config.yaml
n_layer: 10
d_model: 192
n_head: 6
n_kv_head: 6
head_dim: 32
d_mlp: 960
vocab_size: 3618
activation: "tanh_gelu"
norm: "layernorm"
norm_place: "pre"
norm_eps: 1e-05
positions: "learned"
qk_norm: false
attn_scale: 0.177
bias: "all"
tie_embeddings: true
parallel_block: false
init: "normal"
init_std_qkv: 0.0217
init_std_o: 0.00485
init_std_up: 0.0217
init_std_down: 0.00485
init_out_by_depth: true
optimizer: "muon_variant"
lr: 0.0058
lr_mult_o: 3.0
beta1: 0.95
lr_head: 0.00443
grad_clip: 0.5
warmup_steps: 200
schedule: "wsd"
decay_fraction: 0.881
decay_shape: "linear"
final_lr_fraction: 0.0
batch_tokens: 16384
seq_len: 512
doc_mask: true
train_tokens: 137100000
steps: 8368
dataset: "wikipedia_en"
Each number is 500 + 25 x the weight over its row's rms, rounded and kept within 0 to 999. Layers, rows and columns count from 0. Numbers have three digits each. The size before them is the row's rms in percent of the matrix's.

# down: layer 6 MLP down (transposed), 960x192, rms 0.06, rows 307-406, columns 64-127
# up: layer 6 MLP up, 960x192, rms 0.128, rows 308-407, columns 64-127
down307 115:515487497483497559508493469500479474503487484528532479447504538516503532508484502490517482488537491445467510489485507509549512542497496503478487479490458492517573518503533446505527526526482476
up308 120:483500476483552482503516499498483518494501486538480468487528548492506522483517526463567520477502508539464517529521483484512497496438521498503506494505448493524454500534480547535507513474458462
down308 108:534522447491505529519523450486486495528528477491478485521517497467519494510542470513492554478501484525514463473481553513506515477489517554489498499487468512499498507506458507507525511474487477
up309 113:508491475501494490528514515508478512519504477520525487505503483538479485502502498483469509514489511530502511527490521550514454476526466480475502505514523543458493468489500470505484495496493528
down309 112:489546505508515521494480527518498473501454500440508501490515470496501485537506493529464478511511514493512526528516491476512542479488461504544531440499499471520504503470512533543508524528526501
up310 092:493492501461493499459498502512500514535490514464467492461477537538481507477501509546502464505482504502458502494521497502521523510530529456499512479515450483545525429536490516490514478495511498
down310 099:496509520486455486499461509483508509485542492538524480478523510509486541416535474492487486515486527501520517521491496509573511536486528472478511526492502512553527511499511469481481505520480490
up311 105:510497464541510514484487465480508547505503481505534533493482525518548522493479501483480519526488498449509496505487480466521489486507492524518570494544497537497528467501493515514494525462539505
down311 109:503473507475498536463527497529483531522476497544539469514475464516540541532430476529524500506499509528499475463463512533476492492494480484505504507433495485532522494514479486522508506510505487
up312 110:495519519543472475495507489464508509506506473527497473511527490515515484513528487488511500492489532516490479511445479515483524509565501502534476546536472517495504475479482476521525499514485494
down312 120:482507475474512499508538518504476529527482465527508477506503501478470515515514509525508478502526479512503508514515557450515505493542532490488480475501457499500488486475550456490529491529496544
up313 083:482472470541507537523540520466523460506529467515533500499517501498521490509457524524536538508503485551480450490492522437508484490500514483472455448491565497463508547498481467484488527542492473
down313 091:510490528493475441533488473510495536515476478522530520479495510554496502534513472468523465479525481554544501451458516514504462491516476551504522460501497539485510449490532457520464518469530505
up314 119:501533516541508486499539506511486481496476528519527472501474533503480503470497493484529481543471503479490491506495503465437475458523513487490516539477477485457473493519483523500534508493437489
down314 116:474462490480515522510521507524500494472470519501515491490514529512469490487497542504487529530468545452510481512495562532482498501491501486472450507520499553490499499508488512524522461493448512
up315 106:520483473520508516485475509536480489524513515473480513516511509499554496485483474531516490488552519513515507440506481495514493495516521533527521480481494565478449512494480524528552480539484460
down315 103:544517482472497519524525504495443492478486501486485474530449471518497504498526510510472445538482524497498520485490537520472542537520484467509537464479468529485498456515473502497456546527478500
up316 100:487475499502529501498489511492550466451504469472491559517527487498491515530547490485505444505524525481531529460468479491457512536520531550485503472481481451507502492470462514510471496500471511
down316 098:522462467507512499534483498533473563522479501527514501513511489499495488515478516507523507467473492510498492510509481530519513479480502460470511516514541479533453528505511497476523502508522502
up317 095:474517539519552514495495514530503493483484483522477468500544501502567492526517477506502497485518477522526506526465539497459535472491536476505492465475500558508545495477464492501505490484496436
down317 102:487517531522487481478479473512475500529437535459438480489483500517515510502463500507502472487501526469479480469553492518490466500501497536537492524492486523544513539493491513431505499489492505
up318 105:512492493542472504447523530480506540464491490495524489543487446511506514513505474464502486463538506499543506485531497466482504529501468509534464563511547528472510482473486495513513485488500469
down318 110:521502443474486506482503505540502516508477488495479522530488504502474513482519483481450494500500498535539462529549461490485536519493504548469494454517505483470481544508477492500457520484532478
up319 097:518528487532477511505531484482520528498463473501477495473519540490502492518449530483487509502531511457529479479434512459533534474519551479517484506560511463532476491485533523496493488533527473
down319 105:515478512507503484547446508496511481503470512507471518474510473533440505477494509542482527477510536482505507530476567520501506496509445529486502504509508492478472535479504511481508574517461490
up320 112:497522517452495498545523496515484485462524523496525519489501483513484529500506494506528475510476495494453476505523495491513509501523527484450499494474499491507485516521526522489539510561496475
down320 107:483510485481513488481486481483518491525494547540466504447465517495460503519545475507523508512550499458518478480444495481521479493518499514504503484452480521480547476493532484501513494525473502
up321 097:492487507532534479467467498521457513495505515539491507530495483501509469487510522448489478474489525498466470550480478487501538509532527461513516495524485501496468504463504525483536495484516504
down321 104:504514530459505488535477493489513484483479510498501492452512479471528533487491491523479533493487479538504489529509493457539525486483472486549492498467494452525444527490505500521526529505482508
up322 087:522523528496480519526565453493515496482497491524522459516479549535511485498489533485475489500441489475507515497548494534544509506509464458509470512481502443516485520497495509509492517458516462
down322 088:501482489532543518524486511481480464510506534477474488543543508507503491508506513489475538481507488496537516493515504516515509495515495500462470548511449521527474494518471504484498500510463560
up323 112:493487464514498520468506437526467497482489466548558521484527518501490510498481537498492480501500513492468439508511510536502505543553477525474471480456521462505478466484528515505509511501488506
down323 111:490506504545507492463510526461512528526470508541488535530557496482516486460509515538482522443518507483475513489527476492522502518470492515487564498441522470526525448507497492491478501470478471
up324 108:504537480494465527539489501511472467494507510533512490472482509454480511476529520472513517461514503471500519507451484520491509493532510462546508480544482513540524539514516500518509517499469501
down324 110:497554513530505487497486496442481464515428483496471494513483495481521488519440505480486507486520490503469489487543515523508489484520515459523492487494440492531488470482484500538513486527523493
up325 098:487474496496524454498477537509505513486538463507491468520463521508522474490491534467532504494507491536521512497512511530484473515492510499525456472483480496520503542522482496454467465521536486
down325 093:502490521506473498483523511468497519483461487483561442486494483494519473500503480492494502517466534517499486514507525478522518484502497486439482491510507498530477468515496490508499501533490495
up326 107:480511469482477463542463533559499512476546501491424522466530481498459499452513495533498489514516524505543526509503515498515460506512511541498499476527429486473442496485484521492474447493521513
down326 108:514467493526476530502509522526481503554490490502504484516440511551481533502512470526517479495478465464497516517514515481520484522539497511498474487573499474518542460504443480480576471522526475
up327 082:508508499493504525492537508508529499541510531479524513465516498473520534530506526515467494501509479473498507511483517455479509531483470487536493495465468492472532525523497511470546491522496475
down327 092:452525538516519481504483542470514488502484479486491499486494509545472447516488488555497487471495509464511519502486489487500511458461480496479492448519504486464478497510520515489496509518467524
up328 120:484485517542463524463501499510509505527502515500474496495515512493431445469512512465475516490524457500489477519513499537539494494503486461501447512514505496480487549488507513533518529469509482
down328 108:488480493481526490527517505541525441450517483505522508488471531520507562552493479503528523500540575472514534472518508466488498518514539516483491480501485460457502520487522522515465485515509493
up329 094:475542501500500506513558492484518474484539522483540512542496520526443460489482498447496501512551467505517454476528470495479499454495452512511451515503505485497482535512494456495477464495503492
down329 095:504481471515494464488505497495486536519456537483526512527506496494463552494440570499481462565488530454498504492546525524508493522485469488454481499483463526521487498503538485492488497467498492
up330 086:505515497483502490498495507526487545481509473495524478487508534452506548446490475476450462486443501504543492529499483504481531459502541479551504519514514466520491482488468490514542510511496520
down330 079:490496505526476501509491525495474499468530509499545518496567505513521481507533548489505484474513481449503533484497518506493479479499473519476485520497508522491499513531490496513504521535494490
up331 103:525465472500482536492539521487510524507511494448511487465485471502498445519504523493493468507454485495490461466510499547513498507491504488535474486538519511514483458485516518509499480461464489
down331 100:461504483544521462519541455499499500478516507498460523478519533423511493499542518494485519514531497501543503543540475493491499531478483507489468480514472477468483501461479532508524520498485495
up332 088:494463467532455522500502493500484477480480495472506475501480548462532463518494514472500515512509522566486480504474507510495521509496521451489500503492539498480471469527481475497497506485480488
down332 086:500504500492495508483502486523457500472497519506503484496494464488535508512470464515513498487477403563497509497498506455527492508499514542567548464493493516527508481499493515492524509481451456
up333 110:503467520498555492531514501482494537468487457526543526515537468504466483460482500484488514525532469529512496503537450492435502531426540476478507535487510526470484503486539487527493485502475543
down333 112:511515519494470493523533531487529517446552514534483505506498561532488489535503517537510469489486508468513496504465480473524550496492525515502489535501528518512519459496516498494530514469477484
up334 106:466505509528442482507522521483502504494497562494506510488477495491533507550478471535531482544474486474492526509537492470482462496529494484522513554542465537483517521501494434511521522518489506
down334 098:514465500502486474489481459509451513477473490534487503497517470493489503492516517482472534457497538498432490495489555497553499522517488505489474518513472508519511496521534540494496414497504488
up335 107:500458516521464484537485514540491500495510499529481492523489500538503508535565508451465471489524501469494489484525498531472511537518498476500496524528487486567501506482497459495471518487487467
down335 095:515548488512466515498510450468487510511492485471510506456509514515490501487428487507505493512477494538500459512517489502543502483466507516525501484463507503470463505515513502480518529493480530
up336 110:502524465514450554508517500474473535482504475491489529507544528498499501489484471459469499488469485463531488529464509473454529527506529514521493443517526545489461537498458511524543531506516466
down336 112:494499496488546484520531500541510448553518513486478514509499509520534470541477519489488454566469494478509526460527519494531466550521481525472521487481488488521520568495479506484494466512517508
up337 101:508516488506481520492503463510466528498499501495516490494504516477512460506489543463512467479462494504513508522433491496520506491472522468478507542476557475450493533515495492476486485509458497
down337 095:497476507521523455483495473508503491471468503522498533518476483505525564489501504510524506509543494506508536481529474491476484545520482490497515517503507481531483476506494468502457510506505501
up338 113:504524472482496504556471511510462518468480486497481468522507476547531505526515524492530516515496521493489492510535477480533504468475500465476516496504542517541508549500478522521530491524495493
down338 115:500540524506506459456505481517483493467495503500504487464450506471533465463488497519497512495493546498516546479486503505488476510490536491503496521509442509475472482509534558495494522480479467
up339 097:521510541515514471483492499491501469468526485484453462476524514432486486541531495455496517502470492495487484529508497471508552511516509479537496468492529474515510487459482475514484486506511511
down339 097:517502516514521493482524501491511503459515497508474514499467509512501487495501539510463497554448503428530520489484497515485500526516494517440461431488501528504558466509488484471515492518527502
up340 094:469467473499499516507497537502497505500487519494532532502507536472460464526503510506492477498500488528477465513503469541445490513506497475446495543509525506494479539514495466485500554478529492
down340 093:462483526504528528515515488457510501432460518481535493523484481476478502470490531510495559489510527450488516522516507508487473487482465604512467502528479501487496514478526489491486491490505477
up341 079:525486463473504481471505474501507497500514529527511517537470521484462481532476485502474431519509495484439490501501457498541509450500550500486542544480530506500507472486454496507520486492487485
down341 074:521507534534511501490504547527527494519462516495472448512458500526498515461532468483490562543510506504543514496500510437483500543486507477465510494501454519480524479501493510488440517531509485
up342 111:514517468482487531492500482460496495499520471492517508521511505483512481486503507537534498474449515550540487516517531507517517522533491449495499473518525529497469489500556506505450487473525543
down342 102:499540490548475519435506505467504485482507504542480523462455476508493472490550528445495484544478518494532515522484516509464514459475476476496510484487473507508461457497517516496478529479529489
up343 093:518497470476477569515530550511494496515476472472450507539558507469481439534471464542515507501504464482527492478523436497538471499498502496519482483491479517540508480446467540517524510527508469
down343 093:498473492482512470481511474493480483431465442520526499472564490509461501482493521479483516494493523490515484470562525522548498451495500461522489528475509508475455503466502510555512487521494531
up344 095:458527468473494533472513524535460532497531481527517475469467452496483493549498493529495499453529504489548480505506522495517483517515546485517499502498484500508520471515466520555531505465508497
down344 093:547501530490482502506495492555548524474505490509494494509524475526470493504451532503516529508492523550507549508503498471452506517541496497534512488468436500486477539515490543494493549538469468
up345 116:446481470495486504477448477519470512489555492496510499503497514548508494505466533526526517554490447484512507491528490473507468474522523477536484483512497509528472509498471523497503506474527443
down345 123:491440468500498461513516470495463499477506527507519475498457516571491472524479472519508469494557472499485525503495478469480512483497485547527518489510503502488506512548491513503496525490528488
up346 108:464546464514480526513516536474504513508468544539496487503470468515525510507487539492509512483482510499481492494456512471472478493556469509523513492526442541490548526475452503489533507519496459
down346 112:504475519448498494497511509451490489488463505488493523487520540508485490490482530539548457503533492522494521532529448487520503495467529478461495512488513478474497503548492505546530497519506475
up347 094:524530499530483491528518532506499500527528511512480474495531455523489468470494464474501502487498510470526481489498501532479496470483520544544509564467509524528535475501476482489494497525472486
down347 101:492486479467543523511522488485534498514508498491496508504535503487527488519459521501488525498500530515539496491483470516536506484521486554497510538532526479569483486475464535491465478525506519
up348 113:512491543480495514494469491537529520486489514482514478478519510520492498515474491522520522512504504522532493522464493480469474511474481496496529526480485469478440512526515490447490536533495512
down348 102:495503510479535495465542498476478494475497504548496464514498481476487481508434490484453491544465458470467529479541465480482506496513487458521489506482492542501527473500514509500508525471524503
up349 098:459493490526519501485519471501471492504495484530502505511479526466528507491518497515547481532525418506482483530531499520475507540498520512518462510508461481512505504465485542468515479496523482
down349 103:537510498472506509523449475521526503504508507515500465495474509489491489502472474494506512488527521485458531495520530511495506543482444507479535437533527485462519476460465541500496465497526487
up350 075:493488445543523506501523507460515496456525509482460495498480520515514505542513493491470529497545513484517504475476489510505506483514526517486515507487520524492533490492554492482503438433545465
down350 077:515471535531506515519474444519480482463501480523523463515543503499518494500482509493483507547533509495499514463544500507464524437489456526556491481476442527502503529445490518533481506442542543
up351 093:454490454510494491464493517498495540485499508519534537511500491523502507515515503493512458514475556497516494483507485490480477461516498481498554541520501468522503523491506506492481553527512530
down351 101:507464495480488493471511495505496501548482496534473507468520483457531516523526485489460515537468493491480512494523480504517481506475486445473548468454472512498464503444484501491494506489502508
up352 116:490518515504488481505462551476491495503463503493535508557523474489495518507494526518489543499495530463486503536524497486532518494474483507521522491529479496468519494455481514518520537499446462
down352 114:492487472545531483487470498520479532531461496519533500498467498474502498485484549482467538517480440499516508537461506511496452558456521524523478488518483456506520460504517562503525507489473493
up353 097:506516479479499498526469526495490495515512459481509477488471488471492469505520512494513472504444559483497507520477500460490503465506503520475506499513515474467557484523544490556503518527482509
down353 086:472501535502500450491533536529534449507497489487517541544560493512490494546530529467536532512518523481484546486477482560501510560472483520512461489482498498491441493502508511466519510541478471
up354 098:492496538460500524464527490524525521494544475476519464500484524491531559517469473493505527513486498511520503490550495512466498523475495440473459499525478495454478537490517472509489484507495487
down354 103:486528484475531518504467524485509532482551500478493504489509488464496517501497529537524456478497535479506503528523466513481489515517499520532464520508555515497507473524492486520442495490523523
up355 098:479482485442439476536535468510533505494502528521501511513497462481521502516482440477476493493509503508534500499506522560541457495462530498517526532533512552459485504488544543477518451531490509
down355 100:506510492503550492472461454516506470506513482504524530468495544486528494459541521493482504507471532500529484496494482471513505520507500518529541481484494514503506492481487497499514501479483517
up356 096:493496503523482481519508516488509486500492483536534483502464482503521542487520481467498497471489503518519472517532457533476467476505511473526468468497461506498544501487539486503509531507508469
down356 089:518524517523496493505493503562485506505523476458512557492521534511512437468432479557508509485532552503530469534482497511444471484539511505511509460520481473517508479467511473471478531520522516
up357 092:480503478483501499474528483511547491506530500521494496513509479531476493482492496503520534484518523506468469522518440486448541498514503457517492477491476482513503516486538479520487494511516483
down357 098:475470515488476480542485554500523450527513516518512501530487509484580472530493492494505484498495547513527503511534523558503478495512439482482484515538504535478472506597462551480508494497448468
up358 095:519491522462492506501522498478456509492485477484510465547520491508495532504520479484510465506509525456489477460493463501491553430535538464513493507474486483492489471497481510527510485451481513
down358 095:477475527518521502492469525530491482518483478515474482488514508478516492485493469464467497514472546451520459495518518486534488550475510487508479530535446496546544516503550552498517483508457478
up359 111:514535461544527494531495488503501476494491487524527523536461449495481508482454522510484479538487493509497495500522454507527500489482529527488531521486491458457496494516486504503481515493538476
down359 120:517503477509472453526484560512512513515466500485473516497476540513475484508519500444476460507485455480518511476522541470520532500516500514512477459502489507498475490507486502424521498495492530
up360 092:489479472504481553470500503550506514524504467517464508500544517470485494530494522501462476494505498532550473510509528508509503444435484481500539513506526483492486525503513476477487493520478478
down360 088:499486493533541437474497534516470495491517489499511498490513475514467493560510517469487497464474502453494516517507491464471525509485460503488499507506496551487511486505476502488499540452489474
up361 102:494493443491452518494495477476465432505509511538508522546501533496485514465520470512509495552484447461519489543494530503510456475508546539483481523478489510488500501491482509525538497505490472
down361 110:540487487484486527521494509491561498538478490454493506491512503488474497493485491503554540478529479582493495504487486509514527513481497514456466518498513518492503550496515473471537461507492480
up362 095:513495484504481490521510535492514514498527529503500510502518513514490473500519537498460445523469496485534498487572510492498491512525484507515535506497550497485462522533479471520490451558525505
down362 092:501515519447499520476491479494491474582524444493502476487486493478504478530495467478553508515525465504526511480509468487521476498534505490497442482468444515498510496503493493451474551543493505
up363 108:506477445491461497501487476522489498472535488530482485526476483462496483462502518516524496518556477478470457505535472440462489502522492450479504494437459508500524477498524512496517563523487521
down363 110:464497488476492477404458509495510508497438505510532479467484497498517466533504492476514483502524545493521511543529492501531467520491496541480482492513478499495510510532505528502503485491454523
up364 086:471479481517474513505491497523537541489463475473487551496538520516502489503475448460491550503517511492510524488525471520487483531494455507542507489512545530527512523490472467521530506468495509
down364 082:502501523524547464472404467463480506505525510511552515534523531478519520471514489515488509492483517495512499514535505499495502467529501543475472516483524562498526464497515504496494488497534505
up365 102:437496472513513496526508474529495550486452456519484486489473509484510476511549455554524521501477503480535493498518501493515480509504513463507487489469551507490484509506452492468483556474477520
down365 091:506482507532500499486517514469494474504499490485484553500544492479520468537481532511538485508529532567532514469532463507502494486523511481481505527450518497539483526454490500526486491519505487
up366 098:480489473478491488501491511492475508486502503511499438497501475508498490512450521497529541497502516548458460501530502502510524512508561438478450497491489490514507526491447537504504483458484497
down366 100:540519489494540527490504487517525518503510486507477522500471468561482482505556494508482495473511450487540505479458457526485505503491511527463469517512506481452491485495478465505516512513507487
up367 100:503491490511522494515505523501536471474569492469522493531486536498488539477528421498470505487483498499533491499490547483480484515506553533489515487512511478462523469518490483510473528491504487
down367 097:501492460509516562521477507505495505545486478510509509514493492464486441446486538503500443503503551532487502474539538518458505470481456485528503496502494517467508503477537512510494509517507468
up368 093:514527481494490474518501480491550483491561476558526496480518499484506537543482520495477487535491489554512486506523504475509528503488508507517514492520442465476520490526482471498455489479479510
down368 092:445528480500463529501488507527479518487480464522455502549491510497488518512485492526515483474499507456470496496504490550477556488529533491460464501534531540490484467490481517478513480444493497
up369 079:475525513520440505504522464506477524516492473510444460481534496489492497464514508496470492499486489528466495507490516525541483496502549478508506462483491496484525513524516499494495489509518550
down369 082:515503494456483508543455505506454483517492509447510488494507484494515504466464528485513481542506553546507444486490524501492469551497498516466496448525503463483505475488507534516456513494521476
up370 111:493534486552492491543431472473487503536519480535512493500510463482493503506504502508478437570426503487504444472506508483516519497478505506485494458497476537471536513529533512512499503462492479
down370 114:480496510517514470482519506507522519507527474475493494533512471540504463457502501481476496529550500491507553481482520479514566493480494537443531522478456433497535552494533511512508523507495476
up371 108:530492513472536541480543503516489552533535476473514459556526473509511510514514505464489506520488473471543505533541515457507469452465471484504500526511485514503476497449469499500515522525521520
down371 112:520504521512456474525491522530505473496494502474542543491514489501542520457517472494531467489513481519500525482526526535524536508476510482523501481506455502466551516484546461518518498465509519
up372 109:483491487492492508501517517544485482519486490498484560483446509486499485490482531561491515508495509491512510485459512463483547487495503483530508500465516527526533482489446437516519528513526458
down372 104:456489521467508492486485469506528514470553530491486526517473521483494496484531535471513501483505506519482467460514523535450473535506494510490499454528490470469494552499495457542494490455471515
up373 107:490469525507529497531501521532513536458462468504505523494469492483506498542511512481502513526505488460489505470478550489462511515501474498501527506503487542511499530509519535474477486466476488
down373 113:520470542493520444509449496502504519506505506515512490552508479495489511489479520495478485474535499505506507502521489493525471522528499498496478494495507474527488501495525484466544520475504473
up374 106:475478463505502482457533477493476512496467486539555506514471506520490447512551508502525485497509529449526535462457508560500521493533492515493455514481493514498531539499484491469512517500487529
down374 102:507532463492500527489519530520473477450509552500528454535532534520528499493475504567516486502503535466510484519483507511469523497522522515520475467503540512482493528485534495489521458518490492
up375 091:495565519510502519476479471498523505482501491493502519500495539530451484521497516538535486493482496463477473464509505484471493516510522522529496467498489515492559491509511512546527496499525491
down375 091:508469507540500491477468467487502521503487494535489534497485456482502491522500503517499544526469488525474506490497510535471513518484518510496492500502499486503547554454498513538489505477504500
up376 097:500468485499541477487517510525473476497505490534504494484478521516504513453503525506446511515508484516525511524536497550483484504582528499497449499518486511428536485491473489532469486501487526
down376 094:496479526487522489539498494508498510482474535532498503526507506483513489486562485548502498481511526464463499468498497515499545517467476554531523476514428539521465478512468497503532464495480530
up377 110:477524436493500530508520506471479518497510477516460481505491499488522464524505480497498481516495481522525503497488509529516491505482510483517484495519487519460495490524517484484541505476454511
down377 100:479533566510495504501492519513486503485484487485509527539518475483458497461476510501471499504466497656473461511481530450495538473516484509513522505484518470539511517501461482493475486495518522
up378 108:486496544520478489491509464483494523452498519512447460490528483516525445508503506492489542483534469433496522496525497530509504517533489509502520499534507511510506520503460461480488544486443550
down378 107:518504475440504538529461493556483519536514502544503477545482533490501522514470466506531460499495528521485464515479499502466499556509496515503495485449481466415491496524562528494513498527538481
up379 089:504478495504487490487493572516522496513521505492511538540458517532544479500526474477489495530491500523469475527536510507473517497535517501506541485527480445501509518534495484494490560480479515
down379 079:515510536504475490484462474481468470527481508482501516520475518515493528503463520498464516498490422574536542459447465504514490496481510522478552475508490480567512498524516477513543502466492506
up380 110:526529482453499488486456467486509509469498473503489511495493491489488483550512513529520508481503484529506479532465475501487474508504506528481508448467474517464468500494515483468527487502510512
down380 107:517517483543554514545520497509499487514469497480476473505466517478472531509519521493502504506510507466500511473439468515489522510521501473501537502475491467523498459537475522490550542534506474
up381 098:453506523522471537461498474506484464467534476464488496476500507487502502513517528480516465553515489501551546436538521492457524455472487490489503533539489465463496480524495551521505551506489519
down381 098:478462491489507545503501524502509540497566554505573513503510493459485487493503455488545506544494493509496497484507478512494482488520509519520523481476533515457493515499503520534472465497527470
up382 059:492503542523437519504513473529502513493481492483497546496560472494511492519467463478504516513518509516536494503519436470499479475467532464533468476479485503501560498482540495475528441520448502
down382 061:513486543502523493457487512501465474514523507491514502510484517485514548498501486472481473461509525487458500497482595545516491499520504556497543521470516458493480498507477504472488481453524542
up383 119:503523463487512527495513461481510505482514535533541496477531510460517521489494497474458497486511483497500537514547520491486508480514511459455551537496495509446494519462494540518500476497493508
down383 112:511487543464502526476476489519507513497479504465494494500493502508465491487486499535505492486540524515480510465489479505488539540501503478484476509488553510465471513529506487509495510478534520
up384 092:504477466516499522477498475482535508541491477469488508496518514500494493432509513459457504547514539514510502499477541501476526489485529466532507515540514506515465487516511493500500473485503499
down384 089:467569499477503489457465471520529513502514521480497490493501518474563479508516498485511509472499472467493513499498458483502458526489504508466479458527505467508478471513483557492486488551511509
up385 123:497517495523545471495523482498485467541543491459491438480572516505502507505510497515505477515439527520498505535514489496480505512525531481496441495503489494470534544498478523480500491483495535
down385 117:513455512505495483506441512534464529463474500514469511525469490515494495533567485523515463478451492506492478463509493534456517496468472503474511525489516521459482496503514497494474506474479527
up386 108:531515461490519461497484483429501489466512496497522491550483517487492464469476505523485519517490540507521502505493516552527495505508507543527515522517494515523489500470477451540493507501527545
down386 105:520496489521490522515488518493496558508558535472475498525457509495547506486459485525493512513478486492539501521497506504487492518521501493457486479498541505479541498446485494471501460509556532
up387 091:539447508498481528570529511498518491468514478527509481529512517461450492495496451492510529485465507478462483488532508498482532513510502477511461522491506479534536549498489519473511471497474464
down387 090:450476488513483498490515514500465463504525516460511479487468494533560485498501477510456498574488512505494496470507455467472524496514501521498498515451497504479509485494495490517537515505517491
up388 083:520527489525450526506465486505467491506493437521512547530477546494490514463449522513514494485499511541508500518492503487462526501501522501486467509527513479512498504491511514490568468504541490
down388 083:491525483510539497476499482464527506453477496480502501487493462489489478521495538521535493502499532536505560481525520521507504488486494472524492485505464506501478504502488524509474492536516494
up389 094:501521481492517458505502504523466516502495487493480484511482478470534489513531535488463482557490505473485487483481471485462518534508484482542514489476493511514530478495480508507516501477513497
down389 100:526510495506501477495469504489494466517495474489474483544481548488504504486491509524496498471539513449483536534482506474484478514512514465496492488506530521531532468534508458481541518460496469
up390 091:517477489472551539468472496488496524498470470489538535508532519474498449502502494518477500486513504510481476552465493490491483477485513477475473502460505485497473515440485463505475527527511457
down390 087:519470500510476461477519466494511488490491521498560497521568470471463480497440523501462525516537475515502542513513520526493494518478487441512541516532493505536461515495476477514488544513504520
up391 103:526532529502482500501512497533484461518500482547505549448517494513517480525525435438489484499525484521503469511484527483488460452542522499481567501500533443517524476482527470509537543505491483
down391 112:474525503482526515517504478546517512503476507484478521502494514509488515521520440465460509500509459554493520531452489479474531437531522551469549453486478529536519556520457463502491515473498501
up392 114:518519513534491519514489502507500500497491480527464510498551546520442459473476492489500477514479455521540503541492474504455481492575487453529510549511527509487494512487500504519471490515534509
down392 107:479523483476484503439485501532455525507509542542539506542477482473514483464510501505490523510549499513505507476509514465546509502504504483536526467540476508520458482448471475487499494485501508
up393 098:509473492489504525502472518486473524488505486463506523497498482481504496520480492538454500527501497571543466492458501468474447481519520522512473523481491545484488521481480519493526458537557496
down393 083:510505496531521480481542514481509484469518495528467519493474496535531502508520500523535499459518505456532495499499513523517477488473474466494495508487498467510478445485522509541470533478463496
up394 095:452547509523520510546540547447500489485525517536453498490493494509465514488547531508468457496524487501514485469505508495475473563532473506536473478533448484461511530514474503534503500493500495
down394 095:532514521515490508494494514545555515462524499539491493484522504491516539498508537478474482523461483472488479478518492547476532467519479506457506521461530486477464454498470523507473511468518463
up395 078:475495476510440508510477505510470483502528483457516502511515505499472488450517455501494518494568544486497479474486505503486478516479507463482506539488502522564512499481473475509484554454520439
down395 075:500483524537530466527498479527493463518470522519506488507494507487494495480478491524475486499466523494526491526525480500460516499507514565474480424516508461488502494501511501484500474539498477
up396 127:512501492477496479490543522508480489462525503482506544496527495493487512485519493534455513530486519482521475493526491504517490482490483469506519506519522495483514479488471477560545582483474487
down396 109:472477500576521502533502522459507464500478497552523488492528491511483495518516495464497532496509421433442473492558454509540469495475496476507462491478482481526528449499517506540479501505478431
up397 099:500490521513550478540558559500503497489512469481524492501522496538503517436480499518474472518506510485500564511505477468484477510511459491458480525493472495495506479505482544515492478528498552
down397 105:496496501515480522525506511512443504474456535505508490514475449510503482511525489515463494496459473491500516470492488491496472443521500539504518546492526492474495526515518480511505498460512538
up398 093:498507491502502471499519525525464479506486457492497513506473487490500477497490520513535532477541495522449517489514510504472499500504466493515538515522439500505468479499507504472512468499493506
down398 094:544472519504501542466524514486554501509493514494515427456515462522510508480572477465501545487460486496524493501478481491540505501476564510492490476487531514530512520527532538476509501495508505
up399 098:468522453511481491489492543500467478513493473511530553514501485490521509531537523538496525553471480512523513512520539498487476525524500482514493533494484465529486479515488527475529536538448546
down399 098:546470521481483514528495447516453493541456472500527479478485553496511510460468492490528464541464517518500500502537529513500514497509508503496540527500493510540569529511504528484473532481478509
up400 100:498487550470513479537533537537477515444501524503487444496507537510492495481444517532475477531529514519480493546490505497471467533515485510511476509448493494477479483490475500507527468539495500
down400 104:507504488522500467504484522523545483472484526492480478520492492503494504504482502491521542501457497542483485515526484488506547482473485443529460468571487471497528487532500513440515543497475493
up401 100:494483484489485480494476512512547497497507525512495500519460463507552499437502476489520527497473512535510471493494503532537464557542522553537489487500510472487502579497465489537503487513498472
down401 092:492561514515516470502508493529493529485497452521493488511532500510467502513501513512540509480503487499504491489502542490470506519531504470502477494510453493492447471522535495498510488471487518
up402 089:468504479512493460549462504521469479450533494475508489514509489507481515497485520496529458498559543515475485528517466539496471493517492502506493507496492535487534455465477518477513472489519465
down402 091:531476544490506528442487468503477512519464508464479470512448495508469485525529465497511500477478451485503490492514506446534486466457537503492453470522505486522486540496495507514502522507519537
up403 108:477494536539497499489486466496480521482483506543497513521532523502534532492438519481465460487470529470540500490474554520477482495522522477536506514456519516520555451481521505497519480441508503
down403 117:461467516468504522469490540527512520500494478527501527500478485527489520532535488481538492537468497469487533488450555476486499484459512513514496491469521489489521548491504486491527508483508527
up404 073:513532505489464508515515517500498505519516501451528507500468531517533503549485483513495505535499470522489473546472449527525475497525475488494446506483433488514492507507458502506516475465521485
down404 077:515473537483501491519479519528501505512526490492475491518543511462515502477449500494548486514452492506516529491554477480520487514473530493495490499507500539480525468510502512468519444516511504
up405 094:509505493531491511470518513532519496540542544511466523473517447442515514481492486489521486460508481458539478495526516502527530535491469499505486494512535508467516512491552471506515506525476517
down405 098:463485502484505487515482506508492473481504527554490463461496568546489501482540547490476489484497461472472488492494505511518449492471501548518540533509440415501505479452495524483508496513501536
up406 097:501492522438531464493454500479535497509501504513445508470498495516469502510489505519483498493487496477531500560518544519542478459484522502479511488493532496524520523476507514498507443461464469
down406 094:496505447497510485556551454500465505476507502524523488544507493505539521487510507522498465479517475534478496495527489515522533485503452500523507501504444504478524480506460479480464522511505486
up407 091:487488450474505477483568476522538458439461486507474487527455466523556543513511490538491508502520494483496465525530520501529513520479477457515478496515517468471516516520489494516482499491537485